Each number is 128 + 32 x the weight over the matrix's rms, rounded and kept within 0 to 255. Layers, rows and columns count from 0.

# layer 6 MLP down (transposed), 2304x576, rms 0.0468, rows 137-183, columns 72-143
[[104 105 129 136 211 124 148 193 139 101 107 159 105 132 146  91  64 130 135  67 148 134 180 108 202 193  83 156 118  94 144  75  33 123 113 136 128 128 103 178 148 155 130  99 197 169  98 171 139  99 139 123 165 130 126 117  97 168 158  94 128 177 141 120 125 126 153 124 190 202 152 127]
 [ 52 176  87 162 111 142 151  96 153 126 134  88 130 116 144  99  90 133 165 109 109 130 167  86 144 179  92 154 127  37 135  79 137 203 152 144 149 175 103 126  71  77 148 129 144 123 155  85  90 144  90 141 161 190  87 132 143 114 125 100 137 106  61 149 152 127  69 182 161 115 127  93]
 [139 142 121 116  87 148  81  86 181 115 171 112 124 105 125 101 104 137 135  85 150 115 184 174 119  72 173 198  88 124 122  94 156 118 148 125 126 137 153 146 131 173 173 122 159 131 154  95 114 110 109 181 181 113 108 128  59 134 126 167 180 153 100 134  77 136 139 184 118 113  79 188]
 [141 202 142 162 145 150 109 156 109 127  94 141 114 117  91 149 107 138 101  93 167 130 145 141 101  77 112 144 153 103 132  91 128 164  72 166 125 166 149 180 148 121  98 156 111 179 131 141 129  58 125 129 155 103 121  66 163 185 171 146 116 169 110 137 108 101 186  89 136 126 174  90]
 [146 110 148 149 112 119 159 119 141 122  83 176 162 170 143 185 122 163 167 170  77 154 153  89 144 105 149  99 147 135 113 114 180 127  73  80  92 115  58 160  58  41 111  94  88 103 156  52 104 196  97 124  10 122 167 175 115 117  70 177  98 156 144 108  98 102 107  98 167 133  64 106]
 [132 187 140 127 110 194 120 107 189 139  71 115 136 143  47  91  98 143 158 116 175 115  62  61 142 148 149 128 126 174 142 203 140 151  81 112 152 164 149 109 147 141 146 164  63 141 117 146 100 143 135 147 139 121 101 177  50 137 141 110  93 122 121 105 170 139 123 157 139 110 110 139]
 [124 164 182  61 118 121 154 126 128 120  91  87 121 133 133 103  97 143  61 101 177 109 117 122  99 163 153 116 112 122  97 160 187 149 135 127 131 102 129 173 101 116 121 145 119 117 133 156 145 132 152 137 127  84 150 125  96 131  83 127 120 100 136  89 136  91 117  97 151 181 157 100]
 [135 129 121  97  82 122 134 103 129 153 116 140 137  65 123 122 105 121 146 105  89 145 153 118  43 151 165 104  69  69 125 141 139 134 106 151 152 142  77  93 129 146 172 127 163 147 125 140 161 152 127 132  54 127 131 114 111  94  95  95 122 114 161 183  67 135 125 142 116 135 163  82]
 [165  71 145 130 197  99 108 106 114 144 131 132 127 104 138 153 146  99 112  88  69 158 192 146 150  95 192 150 126 120  57 131 169 170 175 106 132 137 122 124  82 112 135  66  94  74 112  87 130 139 173  95 111 120 102 150 149 164 132 151 141 132 134 181  90 197 128 140 128 150  96 118]
 [126 118 106 132  55 115 111 159 122 139 129 156 108  99 171 136 147 120 125  87 102 137 132 175 164 131 104 131 182 116 138 157 121 116 124 100 164 149 132 165 142 152 156 113 153 169 119 100 120  98 118 128 129  92 121 111  72  57  95 160 143 110 107  88 106  89 103 132  84 115 124 159]
 [144 159 145 137 139 129 137 106 152  70 145 124 148 127 152 135 118  93 143 147 154 168 119 138 121 152 171 117 111 103 127 105 154 111  99 115  97  96 112  97 174 125 149  93 130 139 161 109 122 110 146 121 114 106 120 125 151 121 101 153 172 117 120  92 133  92 157 123 123 130 112 161]
 [167 132 133 125 191 148 117 108 147 152 119 175 104 147 116 114  68 152 103  83 152 148  87 132 156  86 131 145 125 107 114 132 186 150 115 160 114  89 128 137 180  82 121 136 159 134  80 115  75 127 102 111 149 132 149 135 142  90 131  86  53 138 180 130 111 105 160  82 132 100 158 138]
 [121  97  94 113 104  93 181 165 166 132  96 147 101 154 124 116 109 170  92 127 161 130 154 133 145 146  91 165 173 102 176 131 132  95 113 125  93  95 104 172 181  84 116 148 117 151 142  91 143  80  97  98 117 142 139 119 103 138 121 112 108 143 129  89 130  88  74  94 118 106 105 105]
 [167 130 132 132 142 149  99 193 143 145 123 178  99 116 185  66 158 167  84  94 139  87 122 118 116  67 111 115 102 168 126 168 126 102 116 105 102 123 116 108 123 134 181  86 115 145 201 147 177 167 119 144 125 158 166 160 208 139 111 212 149 108 113 150 105  98 138 108 111 147 165 130]
 [165 123 124 143 132 132 175 104 109 151 159  85  20 156 114 144 131 143 102 146 141 137 210 143  97  64 146 133 146 115 142  82  94 149 183 196 102 154 159  79 179 103 115 189 143  81 157 212  68 115 162  85 195 105 167 188  34 158  83 137 100 109 142 103 171 116 174  96  77 127 106 168]
 [178 161 128 143 130 151 100 140  92  84 101 200 155 103 176  78 104  99 105 141 114  33  60 114 152 143 105  94 138 114 101 108 166 155 130  98 105 153 105 111 129 114  54 105 120 180 132 121  42 155 131 151 151 165  87 167 118 151 113 128 158 123 154 113  85 104 120 163 127  56 168 125]
 [110 186 178 157  93 113 140 147 101  51 150 116  79 129  99 139  81 177 135 119 173 114 166 102 125 117 107 208 127  76 126 106 104  84 108 186 133 143 119 169 136  89  87 189 121 111 166  76 119 167 201  99 211 119  92  72  41 141 124 172 101 128 188 124 129 137 113 131 155 112 112 205]
 [114 194 168  42 169 121 145  83 118 167  76 138  91 183  94 156 170 115 136 137 109 116 120 141 158 174 139 148 121 121 146 162  96 139 150 113 100 134  82 143 131  86 125 152  86 164 107 134 103  89  89  92 109 135 100 112 113 101  78 127  92 140 109  89 148 138 156 135 111 143 172 115]
 [ 57 156 141 177 112 125 170 157 177 192 149  95 159  81 163 155 140 102 119  90  77  94 144 149 107 143 186 191  85 136 141 202 107 140 165  62 147 102 109 129  22  71 199 196 154 142 130  82 127 143 135 116  46  76 108 126 122 112 144 221 125 155 149 138 110 187  92 143 101  97 142 117]
 [128  75 105 125 178 101 123 113 110  73  61 180 157  82 152 133 124 166 125 168 145 131 116 150 122 160 143 104 142 123 148 127 135 125 143  83 143  75 122 128 112 136 160 191 170 148 164  86 132 150 157 101 148 122 185 117  79 122 118 134  95 121  99  92 145 152 132 127 119 124 106  84]
 [158  82 151 114 139 131  95 105 137 131 161 129 130 185 166 109 108 165 103  83 106 140 147 123 118 122 170 198 171 117 135 101  77 150 154  97 178 115 144 144 102 123 169 152 111 103  91 124 191 108  96 138 103 184 135 175  91  87 138  13 143  97 135 163 114  82 154 112 173 106 117 126]
 [154 134 147 157 140 138 113 128 149  72  89 143 118 146 117 127 133 120  91 161 113 122 125 123 136 103 178 152 107 159 119  76 101 155 130  93 114 139  69 148 153 115 159 120 104 149 162 132 135 128 188 172 151 132 156 135 151 102 146 113 146 125 148 155  93 142 145 100 103 117 158 162]
 [ 87 113  98 147 115 167  83  87 111 134  83 182 128 144 155 149  84  97 122 128 169 155 163  82 100 105 165 144 138 115 158 106 110 118 128 142 212 112 158 107  78  76  94 140 146  77 157 138 108 172 171 129 108 123 143 145 124 126  97  66 117 123  88 104 122 120 115 100 143 177 105  91]
 [146 126 131 140 125 136  93 155 115 125  93 102  93 107  93  88  80 131 153 166  80 147 180 131 101 140  81 133 132 125 159  57  73 125 148  98 163 152  81 161 158 116 189 178 114 148 123 164 130 183 117 152 100  80 131  95 129 136 107 157 195  99 113 133 133  64 134 128 163 139 154 104]
 [ 27 139 152 164 135 119 123 173  58 138 173 174 129 131 106 176 116 178 154 133 139 139 146 149 141 125 137 120  92 143 119 159 157 125  56  86 161  84 115 124 154 145 228 175 155 169 142 148  72 174 162 149 131 136 115 111 159 112  73 105  86  80  52 148 124 171 151 152 167  63 151 105]
 [117 136 148  90 117 171  48 100 166 120 136 167 108  96 153 111 115 180 169  97 181 164 149  91 104 105 185 121 118 123 158 111 148 141  88  98  72 124 125 131 120 126 113 140  83 162  92 108 148 103 123 123 116 129  84 115  77  77 107  30 132 128 131   6 137 199  79 114 127 144 189 133]
 [128 172 116 167 136 145 142 148 104 129 135 112 165 115 153 107 112  86 124 121 144 113 101  77  97 119 112 167 142 143 171 120 122 132 170 101 100 103 129 161 172 131 128 149 105 123 177 130 134 106 161 109 112 166 150 149 126 159  99 113 133 147 128 151 115 128 117 161 116 149 130 121]
 [ 80 105 119 165 113 160 109 191 129 112 106 131 176 148 130 149 119 115 166 171 145 134  95 136  83 158 117 134 147 169 102 123 118 157 107 137 101 113 152 163 127 167 171  98 104 103 128 112 141 135  87 206 175  53 102  99 152 109 136 141 107 116 136  82 157 115  87 117 132 100  54 134]
 [158 134 100 199 146 152 101 136 110  81 132 144 120 167 131 159 120  93 133 113 180 162 108 103 178 110 141 126 115 171 179  83 160 162 148  71  95 127 106 113 124 134 234 115 153 156 106  96  98 142 134  86 111  92 130 154 135 126  98 151 146 111 108 141 140 121 115 132 151 154 148 139]
 [170 132 147 102 167 156 131 157 163 190 171 123 186 184  89 140 124 129 105 147 114 173  82 144 142 200 166 103 128 125 149 137 173  94 231 165 119 152 164 130 157 130 102 141 116 117 128 178 117 152  86  99 107 141 122 175 112 149 116  96 137 111 137 106 144 162  88  71 146  74  85  99]
 [110 152 114  19 119 105 153 199 123  96 116 132 177 148 121 137 104 117 162 108  91 102 106  33 133  54 153 180 150 113 216 134 102  95  90 125  48 141 108 104 121 118 132 152 117 127 176 167 126  96 102  80 117 129  75 147 100 169 152 148 163 145 104 120  98  79  70  86 144 105  65  93]
 [167 153 112 130 118 121 134  96 112  90 162 136 184 162 120 116 129 122  87 143  78 147  78 137 121  94 183 101 131 112 166 147 102 126  81 124  80 184 153 126  94 122  96 123 120 133 120 104 112 114  93 177 137 131 115 129  96 102  97 163  65  99 129 131 138 117 115 145 128 133  98 127]
 [123 119 125 123 175 109 134 167 150 125 152 124 148 133 141 168 163 111  91 107 113 146  58 117 116 101 156 147 157 122  83 129 134  50 131 136 154 153 126 148 117 142 124 203 152 176 111 109 174 188 103 188 129 136 112 112 124  91 108 163 127 142 129 140 105 149 142 116  97 101  97 146]
 [176 140 103 120  80 156 156 162  84 167 153  86  97 110 175 145 101 146 118 148 140 120 117 165 201 107 107 169  85 127  88  96 138 105 119  85 144 134 128 133 136 144 112  60 115 214 118 151 150 100  80 148  47 157 166 161 140 106  97 183 158 106 167 120 168 155 148  97  79 100 180 146]
 [144 124 153  88 118 121 153 100 121 109  93 126 170 104 101 138 170  84 146 151  83 140 128 172  99 127 131 150 129 103 180  96 128 148  88 131 128 120 123 143 169 101 141 117 173 112 160 145 108 116 173 102 148 113 126 133 113 151 150 148 104 119 161 162 120  98 131 149 157  67 149 168]
 [138 125 141 133  96 110 151 107 126 172 135 127 127  94 115 116 130 137 179 121 117 139 140 136  87 101 137 163 147  95 117 103 143 139 143 156 128 129 124 136 133 112 171 179 123 143 131 104 172 107 159 147  77 107 149  96 121 136 122 171 139 144 108 165 170 176 123  98 150 108 155 145]
 [ 68 158 141 152 161 157 119 138 165 151 120  97  99 134 154 162 153  97 144  80  46 140 157 112  90 133  97  33 138 180 119  80 104 123 101 176  55 193 134 169 112 126 148 130 103 130 108 134 140 131 210  83 152  65  92  79  81 124  46 217 143 141 138 105  79 101  97 150  90  96  82 140]
 [146  89 126 192 118 175 167 128  93 104 154 154 176 106  50 105  92 147 115 111 148 156  44  73 144  91 161  91 165 134  91 146  92 122  56 101 153 137 147 136 106 109  54 144 140 101  70 176 115 181 112 125 108 154  86 140 172  90  84 212 151 118 196 140 119 141 125  87 126  93  65 112]
 [133 123 137 108 161 128 141  93 182 114 181 102 151 103  96 133  82 113 182 178  71 141 160 103 135 135 161 115 119 103 104  77 151 182 135 132 180 113 121  98 172 145 169 101 117 178 117  50 112 167  79 123  49 228 104 172 117 150 153  93 118 199 145 144  76 124 173 156 193  89 140 169]
 [106 155 183 122 136  94 155  87 164 112 140 118 129 119 122 109 143 115 106 121 136 141 168  89 165 172  76 105 100 129 141  92 104 140 162 147 162 166  99 122 145 132 128 128 156 142 154 123  81 128 155 210 161 164 212  97 107 129 182 154  96  90 123 113  79 166 108 125  77 150 183  87]
 [ 96 152 142 146 172 106  95  64 171 121  69 194 168 120 154 166 140 123 156 141 132 132 105 144  90 131  93  85 123 195 181 126 115 143 169 124 169 124  56 124 157 142 168 120 124 114 137 130 124 128 191 111  99  79 123 186 112 136 123  59 140 113 139 126 110  67 110 100  96 142 166 168]
 [157 145 144 129 143 129 122 125 184 110 182 120 142 144 132 120 179 150 130 134 169  76 127 100 119  96 117  43 152 117  56  93 116 148 115 135  72 108 116 134 143 132  96 186  70 130 160 146 176  63 156 111 152 152 122 105 128 115 180 151 147 135 180 167 196 106 135 155 106 101  97 121]
 [214 128 137 126 120 136 137 138 116 161 129 144 134 137  82 127  68 132  60 146 117 110 114 133 131  94 125 135 171  92 123 186 138 174 126 106 107 126 117  98 194 129 149 154 121  93  74 149 120  87 148 143 193 106 137 109 145 137 121 118 108 161 123 138 131 145 156 104  94 145 200 140]
 [160 153 148 161 113 141  96 107 192 111 153 121 152 118 118  75  67 110  44  72  97 132  88 159 117 123 108 173 118 134 151  84  78 146  97 118 213  56 128 139 165 118 149 110 196 112 157 198 114 122 114 153  93 155 151  53 124 115 138 187 130 121 177 102 159  36  86  82 189 129  91 135]
 [114 148 171 123 130 109  99 138  69  97 127 139 103 132 154 111 120 160  59 113 151 144 118 189 130 118 116 146 112 126 196 109 153 115 158 103  65  79  69 130 165 127 143 131 126 125 142 123 125 120  89 108 103 151 123 100 142 128 106 128 137 118  94 177 107 124 185 121 157 137 134 175]
 [ 93 164 140  73 200  68 173 171 143 149 134  90 114  59 186 101 119 120 141 206 115 111 105  96 115 155  65 106  96 107  87 106 135  52 129 164 103 143 158 137  94 111 169 139  71 186 147 119  97 143 118 104 129  99 116 148 142 114 148 131 160 115 141 194 177 209 159 159  99  86 149  87]
 [151 114 130 125 127 150 151 154 150 146 102 148 161 238 138 101 161 134  62 185  64 117 161 129  53  84 147 140  57 100 112 146  70 168  87 112 150 132 117 133 161 114 122 130 122 100 103 135 149  89 121 152 119 117 145  95 143 161 101 142 166 164  90 126 106 184  93 106 117 146 145 142]]
# layer 6 MLP up, 2304x576, rms 0.0516, rows 138-184, columns 72-143
[[153 112 177 111 127 166 131 125 109  69 113  88 141 157 125  78 152 108 140 192 143 118 132 125 128 134 166 106 128 130 115 163 174  42 136 111 128 150 108 124 129 182 106 111  95 138 147 117 206  85 157 150  92 119 182 126 132 191 180 119 123 133 131 122 129  79 145 107 117 157 145 122]
 [ 74 108  61 139 143 145 128 134 114 117 145 123 122 173 149 105  80 117 135  94 123 146 105  83 127 116 105 115 104 124 113 130 110 128 139 179 173 229 135 124 160 142  97 128 105 138 137 182 131 112 144 157 120  85 116 104 126 107 142 102  98 121 129  83 169 147  83 126 119 148 103  83]
 [101  50 131 162 159 155 146 137 106 140  94 152  85 114 144 169 178 216 145 115 152 190 149 124 170 168  86 147 121 125  88 157 115 101 101 145 121  97 112 148 135 148 102 169 119 191 117 161 107  99 126 133  98 135 151  99 151 156 117 122 114 115 140  81 135 172 155 131  90 152 108  93]
 [119 113 178 112 113 180 166 133 156  78  78 116 122 101 106 101 132 122 114 146 137 148 101  98 149 105 113 101 109  70  74 172 122 146 150  47 155 163  83  72 131 130  80 137  82 101 129 190 129 127 162 143  54 131  90  48 131 136 132 139  64 106 223  64 112 159 184 112  68 140 131 133]
 [ 59  99 125  86  85  91 182 114 139 158 136 106  54  72 103 148 161 109 186 108 125 123 144 220  78 102 174 178  86  79 101 148 121 107 125  83 180  98 138 133 122  72 138 109  89 127 139 130 106 158 132 209  96 130 115 120 114  68 115  90  97 137 204 166 122 142 125 136 129 175 118 143]
 [117 103  89 118  83 140 124 146  81 109 119 174 154 128 117 123 134 123 124 156 137 154 131 157 162 132 181  89 157 144 125 107 136 139 146 107 139 153 112 167 147 102  83 157 121 115 161 163 135 132 109  94 158 148 124 116  93 122 139  87  82 109 119 160 128 119 143 135 100 154 150 140]
 [109 121 152 149 123 173 151 101 162 104 130  56 116 129 112 128 162 144 169  99  90  37 129 132 167 114  99 132 158 103 149 110  95  92  98 171 133 131 148 186 112  88 134 143 123  66 121 191 133  73  83 144 138 117 117 147 111 150 105 110 100 128 119 177 172 120 172 102 115 121 129 162]
 [207 117 103 153 116 121 111 139 133 120 180 174 107 119 150 167  85  53 149 102  91 126 174 147 138 105 140 168 102  89 115 165  91 138 154 120 123 208 111 155 128 132 100 147 115  78 114 136 147 138 140 112 118 165 196 140  73 142 192 117 156 124 138  76 120 183 126  58  92 149 163  79]
 [192 103 136 177 161 122 138 102 128 170 150  99  82 119  95 133 164 206 116  49 154 126 111 133 138 120 126 140  96  97 171 145 143 133 101 130 151  82 141  65 117 117 121 130 169 142 100 111 122 112 112 106 110  71 134 105 124 226  99 158  87 123 168 141 152 167  94 145 164 190 196 101]
 [110 133 122 120 159 127 140 119 119 145 138 124 122 134 133 109 105  98  95 143 114  95 139 138 135 152 141 134 118 129 153  92 106 177 195 112 146 131 107 146  82 133  48 127 136 118 115 170 108 146 114 147 146 146 150 135 100 124 126  92  96 148 134 129 127 161 108 126 121 115 122  83]
 [106 115 155 149 137 137 118 101 125 112 123 143 154 110 136 123 122 131 146  99 124 140 114 204 132 138 168 166 120  82 129 138  85 116  80 169 113 119 150 145 201 136 105 123 125 141  94 122 118 119 117 178 106 144 111  69 100 133 137 111 155 140 144 157 129 121 116 168  63 129 186 112]
 [127  92 171 189 140 134 131 103  98 142 193  51 105 128 176 111 119 147 143 126 174 115  68 120 141 142 103 131  77  97 118 182 136 124 189 140 146 164 176 196 107 112 147 163 152  94 179 122 162 211 135 173 129 103  90 130 233 179 125 136 126 172 115 109 135 148 132 128 134 116 124 154]
 [118 125 106 180 124 114 152 108 184 114 146  75 110 102 145  65 152 120 155 140 112  88 126 117 100 160 119  79 140 129  85 160 110 122 118 170 138  99 142  60 100 105 139  60 109 104 176 114 159 136  94 102 145 125 122 108 100 163 153 142 146 144 152 146 151 161 146 135  79 103 128 117]
 [150  68 104 146 162 111 216 134 111 158  90 167  94  85  54  51 110  95 155 174 172 100 143 168 165 130 132 150 158 144  66 138  83 130 234  52 165 110 132  42 129  93 145 138 177 148  95  96  91   9 132 159 148 121 107 107 113 143 171 149 107 132 158 106 124 159 106 132 131  90  97 105]
 [114 160 122  90 100  53 152 107  87 109 147  93  90  74 154 132 128 156 182 145 115 207 176  93 159  75  93 150 172 147  98  93  52  85 109 173 174 151  91  83 130  85 171 121 142 157 173 146  68 178 127 141 160  77 141  91 170 160 169 137 140 158 169 142 125 140  84 150 131 153 175  82]
 [126 122 165 172  94 205 116 107 163  99 163 136 116  87 147 152  81  90 171 137 144 108 195 117  75 190 181  92 130 113 143 197 112  70 150 121 139 144 170 106 116 102 128 150 105 172 131 224 165 200 125 158  94 116 183 103 123 183 124 116 143 120 129 139  72 125  73 120 136 112 130  80]
 [103  97 121 166  51 101 137 114 104 147 118 181  99 164 140 150 129  79 148 105 203 119 114 171 126  93 171  97  87 128 108 132 102 162  93 125 169 154 117 164  75 141 132  95  98 144 130 120 171 107 140 101 101 128 119 143 152 131 101 154 132 114 145 132 109 109 149 168 100 134  82 140]
 [165  59 176  90  67 160 131  71 131  58 108 179 131 146 151 120  83 166 135 126 165 111 104  61 175 116 128 114  96  72 153  88 123 176  95 123 164 106 135  88  91 122 126 102 120 115 142 172 161 133 131 172 110 101 107 118 119 180 113  81 145  79  84 120 164 158 144 171 128 103  80 136]
 [100 135 118 136 114 128 147 110 161 163  77 118  77 120 117  94 138 103 144 138  70 142 147 139 165 136 104 135 107 128 138  70 129 125  93  78 215  82  99 101 137  94  96 147  80 138 128 116 130 145 118 175  96 150  96 144 107 148 138  76 135 113 101 181 151 170 165 119 147 165 153 152]
 [168  70 131 130 145 126 110  84 107  88 133 167 128 128 147 169 118 147 161 150 130 160  87 106 186 109 141  91 115 123  97 128  80  94 115 124 152 133 135 137 130 134 109 102 138 150  95 170 121  68  97 129 159  57 151  84 112 151 126 138 114 120 149 112  95  66 150  85 127 140 113 139]
 [135 122 103 102 133 118 130  65  73 116 169 137 100 137 118 123 159 161 160 105 110 110 123 122 140 105 152 109  82 119 133 157 112 112 119  97 142 161 132 115  91 133 111 141 150 142 110 112 115 117 166 132 183 123  81 138 135 123 127 144 149  67 140 137 101 125 112 111 125 149  95 122]
 [145 115 146 108  97 199 146 116  86 146  97 120 131 136 184 116 168 175 140 153  62 150 138 136  87 157 139 115 141 113 110 125 117 132 130 104 122  99 133 123 151 109 167 134  88 160 168 145 157 137 102 165 111 101 133 108 115 143 158 139 142 149 138 149 111 107 166  89 143  96 108 147]
 [156 130 153 171 132  90 157 161 152 112 123  79 122 177 138 184 109 193 152 113 149 169 175 113 141 216 143 127 146 115 100 130 119 148 138 152 187 102 128 110 157 131 129 124 136 130 129 168 124 159 133  75  98 168 160 107 126 139  88 134 101 139 154  64 170 109 132 169 124 132 148 151]
 [115  95 174  99 130 114 136 162 104 124 149 129  82 164 204 121 184  95 145 172 123 177 191 133 132 191 185 108 151 101 111 189 120  18 148 111 118 151 163 110 129 140 140 131 197 106 177  97 157 159 164 106 141 132 125  75 154  78 149 162 122 154  78  51 198 108  89  56 121 128  96 169]
 [111  60 120 136 139 101 146 102 124 144 145 170  80 112 147 150 144 172 133 153 204 141 132  95 164 108 163 145  81 125 141 166 123  96 174 165 143 159 118 127  91  97 129  93 122 190 108 124 132 114 102 112 103 116  78  74 212  95 165 115 190 207  75  61 106 203 113 145  77 134  61 146]
 [134 132  99 142 172 146 143 150 123  92 163 133 141  87 102 160 159 126 124 145  58 157 108 174 132 155 175 138 116 119 123 149 115 138 154 117 120 108  93 141 147 121 108 146 115 149 149  77 138  95 169 121 181 143  68 134 135 178 168  97 170 178 112  43  95  87 177 123 171 120 135 102]
 [145 107 119  83 112 145 122 107 180 137 134  88  68 164 162 134 151  99 182  90 109 116 141 126 119 135 127 141 113  78 142 156 170  93 113 175 120 173 190 109 111 150  97 171 108 134 152 101 126 120 193 112  86 140 105 105 158  95 160 140 133 113 135 182 161 144  86 198 144  98 219 130]
 [152 144 146 130  77 165 140 146 136 155 143 129 106 106 131 119 128 134 144 159  87 169  80 132 204 141 138 178 150  90 120 121 104 134 187 107 154 121 145 161  59 175  86 159 185  94 170 103 137 131 118 189 128 151 149 129 153 128 110 151 115  94 132 115 138 105 181 140 110 139 174 150]
 [127 139 144  62  70 153 129  90 179  99  99  77  67  44  81 120 135 165 111 109  76 175 165 172 124 177 126 154 144 110 111 132 127 123 175 185 181 162  62 156  71 122 104 148 104 152 108 178 172  92 158  71 117 102 138  87 150 139 172 114 144  91 105  65 137  88 142 161  60 183 129 137]
 [ 97  96 102  88 128 188 153 127 137 127 111 177 118 140 115 173 160 157 109 101 120  98 119 133 215 222 102 118 117 119 141  75  60 164 136 123 202 140 131 129  62 109 117 148 104 157 179 126 178 160 108 157 140 133 162 107 207 191 122 171 185 109 118 109 148  92  82  87  55 193 114  46]
 [139 102 180  73 111 132 131  97 122 111  36 107  83 147  96  82 141 101 151 168 170 100  85 127 122 151  75  92 183 139  98 125 110 113  85 135 101 107 142 100 131  88 142 133 169  83 119 120 193 144 106 193 171 139 157 124 138 145 140  52 123 112 173  78 150 148  94 132 116  77 109  78]
 [109  53 152 150  84 103 135  82 138 181  92 106 130  65 112 173 132 161 196 125 100 114 129 160  89 135 164 141 117  83  96 112 160  79 149 133  92 130 117  60 114 117  98 108 166 126 167 172 134 155 143 137 126 134  98 102 132 186  94 101 166 126 123 110 140 137 113 166 105 209 112 172]
 [151 101  89 133  59 152 129 116 146 161 109 146 131 150 172 141 113  89 150 180 151 112 116 136  75 140 110  92  82 107 174 131 101  87 104 135 119 112 121 138 126 159 145 167 182 146 170 132  73 135 123 121 123 128 190 148 144 134 143 116 117 102 106 113 123 173 118 142 109 102 126 132]
 [136 134  88 161 163 160 121 122 135 147 178 119  72 118 181  99  74 150 128  93 163 103 135  69 142 140 124 109 119 148  47 107 139 114 157 132 132 114  89 105  78 156 130 146  70 111 109 130 168 170 103 145  70 128 149 129 184 134 107 110 168 120  66 114 180 146 127  75  83 178 116  93]
 [157 115 144 145 104 123 107 165 109  71 149  75  83 158  83  50 106 124 138 159 154 123 150  98 117 119 114  60 114 130 133 141  95 130 137  69 155 190 151 124 120 112 107 142 138 151 158 174 125 130 157 165 120 128  85 143 142 129 108 107 178 147 103 126 129 124 164 120 129 190 126 118]
 [131 140 155 137 178 145 128 133 137 186 152  93  60 109 146 159 118  75 184 111  36 191 109 119 158 126 183  68  68  92  50 111  52 136 175 117 147 144 112 141 139 138 135 213 200 138 165 135 105  82  60 217  96  99 190 114 114 125 145 163  92 134 108  87 184  87 106 102 119 129 116 101]
 [112 138  91 110 149 121 138 104  82 132 128 158 150  44 122 124 178 114 154 134 121 105 126 197 190 173 153 154 152 101 122 120 141 123 142 108 145 110  84 151 146 110 153 156 144 169 122 146 144 123 181 105 178 126 157 105 140 109 172  60 147 130  88  98 154  58 128  72 172 124 138 137]
 [117 133 110 114 165 162  98 138 112 141 134  54 153 182 119 112 158 146 162 172 157 133 137 180  89 124 108 100 107 113  95 152 117 147 148 133 150 159 158 121 122 138 111 149 132 113 188 115 143 132 105 116  94 100 118 157 150 147 163 173 138 162 165  89 185  86 153 128 108 153 191 117]
 [169 129 111 166 154 129 115  91  93 176 108 171 113 114 178 105 149 178 147 130 148 152 128 124 136 142 128  99 131 105 153 122  83  99 115 154 143 160  60  82 120 175 129 147 105 146 150  50  79 167  78 126 103 103 106 125 141 153 187 139 114 141 158 201 129 138 123 170  65 136  82 103]
 [101 128 168 148  78 114 175 108 108 111 122 137 167 103 150  98 113 131 150 127 136 134 161 171 167 128 163 131 130 112  89 121 132 122 119 155 164 191 149 116 111 106  51 122 183 110 125 118 104 132 141 164  98 143 134  25 139 139  89 118 168 179  90 113 153 139 115 151 189 120 119  61]
 [ 94 157  61 136 165 124 135 136 177 131 136 170 113 158 133 167 137 114 126 135  91 129 161 150  98 117 113 106 154 115  79 133 156 164  86 146 146 125 116 139  75 115 138 148 141 122 121 118 129 122 142 142  98 125 126  66 118  81 150 109 129  73 164 123 147 116 111 149  90 132  49 153]
 [ 87  71 183 135 131  87 161  94  82 149  89 144 182 128 192 128 199  88 142  85 159  98 138 143 119 183  62 120 134 106 114 128 137 115  61 136 163 159 165  92  93 158 161 138 107 146 166 150 140 201 110 140 125  97 102  70 155 128  89 108 162  90 168 166 193 166 134 138 122  89 154  76]
 [167 158 117 154 101 102  86 133 149  85 101 148 119  52 125 129 125 135 118 109 114 160  90 132 163 123 106  85  72 134 124 157  69 132  86 196  90 166 178 136 123  97 128 148  90 155  85 160 177  75 143 181  72 106 202 166 126 133 119 146 112 158 127 126 138  68 116  79  99 111 107 150]
 [151 141 118  88 165 102 172  76 100 123  82 117 135  77 115 105 155 125 118  89 162  95 123 167 131 157 151 141  71  83 143 179  56 136 155 109 145 175 106 121  76 143  89 167 156 125 239 122 166 115 135 131 118  88 149 119  76 117  96 120 134  84 111 113 175 154 185 126 132 148 183  63]
 [ 52 127 109 127  64  62 180 131 117 116 117 144  85 122 123 114 176 116 146 208 104  56 106 143 158 141 107 111  68 133 117 155 129 198 127 142 145 179 154  95 167 156 139 129  80 195 163 129 112 100 151 125 124  68 128 155  99 165 109 104  89 150 131 128 151 155 129 125 105 195 138 121]
 [153 194  93 122  94  63 110 126 108 217  96 160  87 109 130 157 154 103 115  86 154 109 169 158 112 151 105 169  91 131  95  89 128 162 104  91 150 142 100 137 130 136 116 150 151 159 165 140 170 105  97 139  98 100 136  87 119 169  93 116 138  93 146 106 144 124 136 101  88 148 153 187]
 [155 109 129 114 167 115 212 146 192 107 137  95 151 106 135 135 102 138 164 101 107 161 163 149 138 135 133  92 141  97 116 189  83 126 137 118 106 177 134 130 127 152 102 102 125 110 166 140 128 119 145 163 159 111 133  99  98  95 145 134 155 118 113 134 152  77 159 119 131 143 118 135]]